From a checkpoint of a small transformer trained on Wikipedia: 10 layers.
Each number is 128 + 24 x the weight over the matrix's rms, rounded and kept within 0 to 255. Layers, rows and columns count from 0. Numbers have three digits each.

# layer 2 attention query, 128x128, rms 0.223, rows 0-21, columns 64-127
126123144147114146103119155156114109189121106109111139154142161112116139126110144148123148119120111144149075101117144149101129112140147119112109176133143127114167102120147153114136119143139107
122122123149133126105128131132124098094183106171111122103136129136133158146120168147160110102142098103090110143117143115149109089105123101112133134109077161148112089122153113115132106076076140
149132098124128101123163116139153155106178151102144152145160134173089135153156121134131131114098134122146092111118114106125148169119127163107089151135120101070114140120085116111052106118131123
160128126150161129095123085143119145134056100126146106108102149145123141111127126141095112123107112125121112179161184129142127111152119143111098158172154136140113118123154192134162123097119136
181123141138087151141168077113112129123137179164114118157142110123079069105138076113097140107134132125154119119138153146120150151128188115128117117143147121122119184131149106104107119151092131
127146144121146137179105091121113092102118141145144065126109104134163129130148126106127138123117175148113083157132137154116110140127115121123105148132158158141157095147110128121119120142099119
123113126107128149128123109145159133137120110138097136117121135142088149114125109133145153090132114137159109110116096114156102138115122164112129128148135075149111151103142138129120139123144135
126127132133107124152135165121110157115120127115128151099136108128160151085105171111137151122105115134153131184136101145107114115135135120109118145116138098078097117143163137165137133161107135
161112089135142127132152116155140126140132110154114105111131146143091116097131167105101162106108151175147117145112118131133149157102117145103142136126131138129136155100136148156077133121126097
145141135144120091090094134134113106145134114079147121172127174158141153142126092158136146117140102118153136081127108119129135136147142154118122091120129131161168138112150138081149136104111128
120148073139121090132157118150099132095171106112104147105173137110167146149102121122151137134100105149131133080131108121162121121142139118118152118147147152090137155119126115172112164148139139
127132131119115111117144107134169131127137127152149120142128115121175139106126137115148130136131137112165108132106116125093124120109130136136144100105115085104114164121132117133117132096107127
102123115115129141102151142166129109147131137121148114115126143137159162150109112151087152126175125120122099193109122095136135098131130152087111150085170108136111104136120114127119134130137127
173129181155114115110107123108168169163158141130142156132104134136120140122112085154142146129137122122164133098139118114104168106135110145145136104139138098087104160110124154130156135120145117
164108132131141131136136142118104145135144121119151170151149084117145128139133096134139099142137114124163123121124148115116109121117134126105157104157109141135127115154115169189095139132152145
091108121093123118130093142179133103132106094108158125118129167120126118128095107143105077158109113110096152099115155112146168120147105157149140134139149129111131136120092148130136118102117150
092121101114205119141128130128091173162123117132172147178118147080163130132138151162111117123202142127120134153117099114134115110138153146084115168118092125141124138100081145128114111192136125
129099151114129137115117178135136118104138127128116124127126131197112094106153126127104113096119139123158164069158133069132177105148120163115104156139183127089122148137116133146123117118172131
134134157150104133128104147122096128165101112133121137150105124134149103109118128161113127089140090139138156099101113133124092118082179095138116123111164122088123147147159091141126112143108117
092141115079106172115141161101137109133090141107088101097121148139113149089132134106188148100138148116164117131135118145128180106113128113135108124139097119160142092174122090134096113144144108
088148178107108148121094120141129137146158110150092106121085170085126154113127101134163097074172167140113106072135132142138123099125135102130113127095106108121113139100151112113133119142158144
134148135108119096122141123144117120135098129130117114096144145060152147143118147160140121123132122128074159192162113158126120160127131137177152142139107119142127091149111124102111134107114124
# layer 2 attention key, 128x128, rms 0.208, rows 0-20, columns 64-127
130129119121132106147115119105135106117104141146153126095116128105129150120134141113118154090177105147130147110132151132138150143096086137162132087115099139102105146141134106118110146125157138
117139135139181109108120158134154141148095121147129109139116139129119175104092091144111099127156141130123157126152114165113146148128145152119159160135077136134173141141067138143103127120147193
158111153143145095124127104160122126105052111123125118131121142100123146144094138108090127124153086139121146136131180158139129106125123112156167113125134117178140094151118121136174161150110138
103123122101104184149132152135142103091193116135136129193127081141134128120084118138148118151161143119122104148126119130135146117163125100125124141119086171091149144170148161114189120147115103
106160087105126163100138128134142159135043102086165128100116108129165163144171156107130141137144125158130084110108098108148115137124142125134126112115090142100142077116175116118143157101119111
126149175142115145078148090138137156118153152124120158134142131107126146122140115106119138118121094129117123100132150110133111128129117147145159141148093086129110162107131162128154102159149131
141131146146147126132134164106120116143103116098106120117137137107146164128096144103142097158109146136160161137135161120125154103130155133152142174101131167093152130143124128137151133144153131
105131125108133094103130083128145132117136094162154133139101150141135151131096098163118132094183126138153108150110101107149154126102092112170122098162083143157167183111152120107091147120103109
194134141112123127102103150107125160154131147106136142136114130130157134125135151135104110105122130111118165104136127120106148102123162132110100103122121128159159095143116113108107136151160196
124112127127125118156132151133152103160123129097122123105128114149151115127136125138172099189133138119140152126078165152108141134128134141129166131131161128132111098125075125146097152126164125
158079163116164141137118110132138096139075119087120107150095146160099126116135154097120080118117126072134121116120136147091133170188087127114147131145097125173111146133114117121112144102097115
145121143115115138120136123136154152151124112117150116108115131150139106138130101119152120106122130139141189152142112133178152126134156122097154115094123128173146133129111145174117139149193143
159107162163143112149182079155127153129137151109123114124152151108090085113135130086140105118127108116161129137132142142156158128114125126152152113140102120116101148132122125096097102193148150
125114102123094117128129116187121117084125088143111118086139099118123114129135168112093137138063124124131123119148130130143145142099154107109110117115111169117133124168125091154120131118159118
108121099160121096142137127144164106117112130189125127083133134133128074124085115122079162154098148125087170148121128136171130127121104119137112129121139101125129131142130124114158099129124102
164086081135108182170150110131106113176140124113108094118125116168128127140119131124153104114131138116126114143103114182102102135140110096097131129115108132126101128133177163148125115137113108
130136166125086106166146122113128124125122152130133142131161119116096110126113155145151124152105116128123145101147125126121153141099107117152107152132148146120096105101123111112164137137117148
120129121125118152134095122147102128145143106142090119079155168070113152129119146146139133152119130129097141125135132177090112111133101148141146153192147105133151101102147149092170114135104125
104133120125113129115163121122152117142157123163137142125120147122149101092125149133154135159171170134093092136103100118108147111122122110122146158127118144156142116098124117096090133159113158
126101130103165117120097150134112099168156113176140165130121113130129154129156139153096118128142126149130122122135139108110142148111123145142119146141113090137126152079135108117115111105103127
126137106123133147118128149117097080139115145142138137099128137133101125118140131095115169118138132163131108123169165090098135147114137106114118162145093140130164099123127073124136115114120182